{"positions": "learned", "parallel_block": true, "init_std_o": 0.0588, "lr": 0.00541, "beta2": 0.95, "grad_clip": 2.0, "decay_fraction": 0.554, "batch_tokens": 32768, "seq_len": 128, "doc_mask": true}
Each number is 128 + 32 x the weight over its row's rms, rounded and kept within 0 to 255. Layers, rows and columns count from 0. Numbers have three digits each. The size before them is the row's rms in percent of the matrix's.

# q: layer 6 attention query, 128x96, rms 0.145, rows 0-31, columns 0-95
# k: layer 6 attention key, 128x96, rms 0.15, rows 0-31, columns 0-95
q0 099:111174155176106129118185134110143182118105155102164162162144125112128108128042200135132103094165106130080149174105197130164116095094134135059163085125119120132141141178124175070149189118149152105127070087123143125123088117174160149088116117150069176141132143081132116115162114145159148085
k0 091:103116087097125104145065151079126111087123163107095129120130142124100069067057125084138103118123167164097137159180129152117113089143106143132170159200147106139168103123082099100151144133148116161101055079106140091141091127077159116085116073136147077093053117154113178125137082160112147141
q1 105:091146117136144130122077101111111185131074118166107130166127137110168144113145163136149161193089098146161187082105091143200140150163145120152074144162197106154169153113149095114076195122094144153099161111126108204147197138151108156134119116095108126103186151093152089142141089103114142092
k1 096:120116122082083173155185192122125102109108161138140190125180222096160130091113152206131133145123181069105106106142141079166120104144127151157063099153118151116170161127090097121116161210169150155163145131119116166136129110128106140155172121098173124137117174094149106125141139167150160129
q2 095:127098141134081153098104202143142153178093148103141158132123091111114062129155100094060068102125129094150158138076052119145130158048043104097133155118127108090134092127128156109093078153134099134192117078167175098094158111125138119092132102130108122100100129150141092108099101144168096134
k2 092:162134169157120119104124131063116168178092127168126087133091128130144053130100118110046113132133131130087116097113115082121135100139112063124168175132149067092139082124113116133105083086124085137155065085122142110086121122105153063117118144109095080105098140124127060175076095145151118061
q3 087:092090123112124156092140150174147214134111120128053113115155116152120099182175107123185093160114115093168146166074158173150129143127119105108102119181142101142184150068205151156100080168095098122125144136105157140132134118137141177228114077134100112158106153159119111156110125152138154152
k3 083:161140161118155142119071115151129105148129108162093039131159153104095117146107075074077092129064097188096141081150068072167133118162186135116127092147148095096118110127184092130164101130120065121141098178095128111101117159114181121091132095162142113181144114123148141095096080118108088106
q4 096:089142140127146110123142200089104190176173092174101162131152133180113132118118173133102177149175155085116152093094144138180201130151117121116083138162135134158144189114148203145180122159089187130138112127147128104121117171084144139145165176084118136131114119147151094184179116174162167146
k4 086:090116138147147167107131142091104075131157090111124093129131136106132070092114120068083081129097121157073076101167134101114140156130107119112102092158190107172156134123123178136169214140123170142139082185183191135143108124083117083176116111111144051164127114112146135145129088140174155085
q5 091:142147118104069143088157161128121149161140127151055233164132137115094080136169061164146099127172189114102112109127075127125148108120162146118061138144156086172149140121175103123126071151126090086112115097134109103115087111138162145088146129129089135115143115147141046154171168138136091176
k5 077:135140083075167148104143125113136122186144138163148062122170104113149051148171049154140052090145105144111122143102093127121152095145094136106129092143148121102159083159151109147092178131111079148145151144118148040057190145148113142146130128171140119119157142129147146155080091147149170079
q6 094:154108157174150097084132158119191211121136126091126124096119134120104151149170149076151089108160130070114125128083159163117144156169049072147104118148155143115095108119159137134132082135107117166209141120133168190119152136107188146176116067110082135120120135157148111194147129144128065105
k6 097:127128175141135109086083098117142134110129127142085097114169154102080134113136122068065130143103083139064182076151105041123136110172119105139122108166143112073103111157164106129160104071104070135146140139127145159129141109118198097057080073123111102149143144177154158100124108090091092089
q7 092:073130101126084129120162131135096123141146168187144132148147074126048137145153158159113200175146138130115153109159162112154164203137085145153146101148125082172130149131083134068129139112108185125150125110179149126185081156118189121137132136125161108107143094118087187130110172125042095108
k7 087:110163085158141135170155178142140125156153137089145076129135032091149163145144115213138173138110105118133128165154106140167160136174118120149147121105150155157090176069128158155167125152092226083147147101096097095149119103169102122112148129088136163099096132158121105197140172154138088127
q8 094:113128169143188152149152076094091081137162087143105136091121135101137100082096147149124126108136175131144094081190150064109115104107150123101109134069131169140165190207156137097138152118132216132107088123131138137101114112062081107156095159177108113093128147069117181121159150144119163103
k8 088:114129104108123111145139132122108118113114135123101144135058106120123073087117118091147127137168200091190116165121182218092157190101119171118091173112090153183109132113137182142132159205149170092150127085153103138122105144159100118143085165086161123140153149084118160147102139123172146201
q9 090:126122162089119108161146082123121163114083161144152046180088123100166085158154080035122077149123123110150108153165199145066084141141129112115204131118098107107084109097141131182143057119139088151125105146088115138098097090126137111118085135149201145142102135085102114120119120134109123123
k9 084:159099170119117146107078080129088146146143122087080083123067088140107138153152115125180094143119165103135190133089132162130140150106109150101168115134126107067087153103178060116137075189075131158115110155071139173096077149110161189119088118184071135093146158138129148141118169126086111114
q10 086:138141147109130124133156200127149148075164175094110136155129036054134164105121155150153059177177092074140157126085112158151119055096144072108176124116090128175149100137123147125121096109110108118097169120124093120142174118139167135105164142082119101093071158109102111113095130151156086095
k10 080:081123163149161088093116214167092201142119164146188135094174123097151184177164109113137091116075112099104186068113132134126123117153116127194189137149149110133136091115134084133137119149129149170187098126137100098108135170088164144140120105091129150160092119172168137075120100143107162091
q11 098:078130120121091038140132125139157081129089133130113070164158087065100112118128137114111150140097100117134151145120166151133130126041101120116140110067122084103102140097101121049129133139134154148114105109160143083154103132133105100109160110161185119168128129069123107052036131174101143090
k11 096:088113117125136126184176144118139122157138143112152125162108101199191132127184154169178170155090118110156130145085154215158109145126128114156124165151133123159108189061117182108126123154136163168110136101126130150121077153073110128125139158080153177180136095132107061145103150196104108171
q12 098:115131119118082164159132169093126105188090115091123150111200078088136131128108173159121098094149090154083094113102114106178102052075126110146116167116105115130101051156086130097135106098163128106128081142134105102079131139086087120125170205095164154104120126124077128099091086084138102175
k12 088:100098117158138109094121147066179144150068074162162111132136112145102079144078142170035136098147139160097111051139150129158068126126152116135036108132151123119181089119146132109132116119101172063115100138174099143144149142092106131146134152144126114155053101165144115098107092175142115108
q13 083:117110128100082142129148133177128102114084133086086160156135141148102130162081110169086138103066143148118085120115062144126090096079084127099157136106149061118117115053144114148083121180081082128070122091085152070083112129114128170123074117151157133142161103097133128068067115152155082150
k13 077:113133122090160137160086179153115099183158089175103074141121149173146098175165156110131156148115158128106123137086104144162134066131164157112077111121096087093149130098135128154112137132150134180109086144060079087110156128111171175132121115183122173125228121143124049114101096101130080126
q14 105:162127084092120142103092023131111058092089157115129073150077105131173161131078159130115130119120119150177122106173152119068112092122186106078209136103118141121140079093109102130111115130159116118147172147134083179145144108119128075123136161131128092169131140067088114120125153094075125103
k14 090:127101139183110154140143110167116138149134183097145139123099150140161170133160161130150145123099170079160181152099165104117112145093129195126142132121117195092143124083137081151098107143167145073172212113072122145134094132152095219118065137093115188144108133090113092129154156099074131101
q15 081:090132107141119141152167136046155135124085182156107115080106153094125123188113187184162154104071087166118083185154106144073106108107107143144089119133081104132115142185147144119088177132164106117032075135090110170127084125121125155140167109114118154115110146119153131161112069124121089117
k15 085:126080094136149156168155152109106122117129121113155191142122102145151141162157164163196170109186162073151106131106128208162116140103128129099108162140134150154160165095116140166049152188138125117158123126146131143137163163131092132176186176145165167148086150125135085130154167131136164227
q16 091:103161097149119120089143137068157191160131091198107132100080113150115079089112129104140145137146173081081182147145118116141170147105140174127045141122093150149129143167146120040118110131194169120153074109119084132150054110097108121092145141107075133148117142143154122135164107136138101067
k16 086:138109107180124164160180109093120097102121178095158182121111108122132091143158101143188109092173135093175120169160167196107116137120097129103122174178139124139148147127122172112102147136122139101168122148205173103154122126134093089174170194129123170167082139057143105186128135154148162186
q17 110:105135126103128161128157161158112110154165180104144103155119152117138115165066094077146121140139141161184092174088135122174137093107178139104183136105173112110124060067037149144127173139166076114128148164173125064125131119163164122104135091125187139123140139117110114108152156095182194161
k17 101:140084101157142106163088124122178132144134124082123070146123164157094157155085070125123102148054122178128116131106086080114125080124123122172195108118143088073138075158112109102127125093078124112086115088125131118081125125134153128084089043098067090114106079133088154110174086112150140092
q18 083:151161114143186134169135177158190135149120136085157162121106115109100220091153119147135131147071154113118054095156122114135156124138108151082165133121141141124157108068142181183133182128086129132173136116163117122156163112108142168158134143085121157116120122149097091180131181180103036158
k18 081:101139131130094087121129142107137138173144129183126091068178082132099192112156174066064168146104144184070109116147122062099128117117154123149122137147125149085149129152130115121185159107100161177142130108141102120123154122108193182091119079121105167175171144153132136132142060076103109064
q19 090:122100147159138115129125141132087125136120129127173127119122207122164073143093112077130126107060074114159164117096165113112087179122083163189117092121101122083112175135077076114120175099147175119151041137086130099102078148111097195132099079112161118183130140128148172111140080108137148131
k19 076:108108108114098129149134148076106152087115125058114134130073146185127096106055077138143131118185102119154095191123104205180118075129160128087144149167103124126115166171103132116161138077101091113068118113131150145120081095125130146131189147128140115077105142174127143094108156153198090176
q20 096:144143096094102180089104104164117099084088071091083095112077151114127119096130120162107121096140144124146058092101081117105151117110121083058168113125143143099168081124140146147070101111116127072078103152103129102147094137125124031123214130159108100132107116050113147116134145123120093127
k20 076:149097176111135148169104082206119148202127123135135088114103120151161138128104117074118111113112148168156086197107128039111116148173137159094063092124113167119137068104148124127170117111155107141136179092129144094115151095141131143085151086118128140188207141117111113152056141110132095150
q21 091:140148132085070072103156170083178163166095109142094101142144117182171086105099077074151156065136058131066138110120159121143138107202094131146140148174096150108181154207181136138136099096153166168134145139104132118174127120093131115152116127121091144123108150137167106136096151126099098087
k21 095:125152159119160198084133120102195119099119092195109140137191165126160122118152108085155099132186121133125130124142107136149157145175123075132102122146178156129196166113093138135132098129168105137167109166170148099186103109113156126160136159191159149171105108141212189125103126142117112200
q22 087:076101103100163150103128114123076158111142105188105132069175115087160087113142147181118175151092224187109144160163124125162119143135138129111122147155102176126135136130145103119121115125116147120078181115097077174132195074147111087135098106151121120111101125191079116080138148149101177066
k22 073:197180115123109127117109130141123095108109183105136182121154127093149136111104109191158124135112178125174093115119099133072141168126153148123114165085142163146099090106114159098112165186126141111124057152114101127102139124189075152130147166132185070122074092039104098149131111099170178170
q23 098:143107126060136086148071075130125079118079180103157054194152131120154101101100120195105140155145122168159098177099131067086124162156107149101180162110103097099097099097112104136200106100132120151108142169116163144158123128162095106109160127152180108129173145121117149156060109100144155126
k23 093:099125121111093159155127082150117130105061110090125120141108094130146099143115174133081149172122130159136100154112087049126107141077120094118117134084098072135094107072113118115078045114112112096081096127084117154114042099095112154106116089140120092097113171119072104118101182131083134063
q24 098:127132146138119116142166155159137122109108101161129119155131167164164134189135182151148108112133168197117182149145130126072149130140090235165192107100136138127095169193161125171137121068193128092135164125093107125129141129170148158104128113134165071109161149191096140148126159103187154103
k24 088:133150129172123111114146110123117131135087193149138165161093138128061131123128108127101119137074092114122123139152104159092078154131154054096138076119149092140076120147121115115148169113139069137092191076158178129130167075180164185122107101174126059077088094161107137050117123122134129093
q25 107:158101151041124167122154097117093073091128121117149104130141174135082093094142103157103092154114160114125078091109100092080164102107097142125223114107079116133128097183161167125164136136110149123107099139110155101126099143097126097088175154099179102064127097101131157134141093122195079179
k25 087:128083130133142140142136139154035200150098075103129088132051043134148074125132113137069123126186156110149109167136094108064100142122144113110096124091113125146097124117129177131139121126106151104083094094164130113037118109106119109150077072176131125149165114128130091134098153137142123076
q26 098:174116141151106112101133119152122166153059089150141101124163080187086174092190205203120100169137126090046157110131163124162144077128089100129065114108140137152144122196209145103145149158101099136148157120160100193107154116139127155157137151146115146139130140155117146128104115145124143100
k26 094:139125117161159146125136123113127117115101123153152108136162150111087100056189207149058125167103129134089158048194191093136081128133177102131041107110164097153131131133148145139177099132160134127140132168127091147154110124099164088117155152179165120203141129174148141136114100137087112111
q27 086:119088193118135109079096095063145137101143113202121137122146144067130094116099119120140071181134164090115160088139173154115130211150139142151109212095108087101089164136123120110141084159116162184199109129103150160084095131111125127101166103122120158120094126182132155121122121123115143194
k27 085:090103145128110126080101110118044117064127119107113084119107114079119053069144061162086084135107116133153143114138133147121117135139124126114118171148102125087098138165166108119122161086038120158071136155124182122113082134145104079127063107128119069126124159165081138135110194127117093095
q28 083:103151097094163151178145139075136133152179178082132095128132119156101115106127120149164155160119165158164055120125153050108159126122164141077184159126052141138138115159131088163163128091172163124098147165088106135195099103132159087095158107088128118073102110139137136205170145099126103124
k28 070:163123113177109170113134142154128133135108141106130111077127047131130165185107100138135136089184147147146110175140061086089150132068105152165136129141136164142134034085064179150086115120156161056119104132164124103079121117144168136161125103107120165130084164084120132181097116096137167150
q29 098:054111090093064085118132124098078128103164131108096134137135148098153152092134136207141183142166153148125132152069100126188144153156191084116129147143137147184171127123118114126162137136130079113110165142168135108155187152101167117159163121076114110081158105156115048123101193122104097121
k29 087:113089132086144157132147181141181112153109115130146176115176125107186192097150133157138163187122084073155142142139050094145144176143118144167140125102144137146157108106118150154089224146120125084197156143095102145168183087145068126184120120106183108127130139068138108121133138143135148118
q30 099:141124105104101114141088142121164095156069064172125160117166140148163094168088091037102089055062137113144113081134161136053094130092105108095149103105117078119121140142129168112101144123148130105153078119113137112087107144092154115119153163118170121124127107083073132077090070117160157165
k30 089:077100142125132131108117080102105125161183122147128132127048102118147051104102147135149148135131126142146120103115144202127097159069124123110105144161155121132143215104144153132140122144132136083091123086141175152118111152058112138174140163139153112101139062188114083179154156210184129156
q31 109:134120083106110141112110128079167123207143120224088148152190131150156112184069069085120132064088114178174133148125112080147077123138091154159124155157100146078095130141120091139106108139155125094157131096131115137126158129126125123180067118119204111095154122133139147123122179110104167094
k31 085:137149081159085157101120151086212103165132134159091167111130133086162127177132083157175154067132144120093097061118078137130136164138092116151157213136154101149126168090126178167057099134149130085135150118155118107141121115158076132138095193114124139090135104129122153133136104098192144172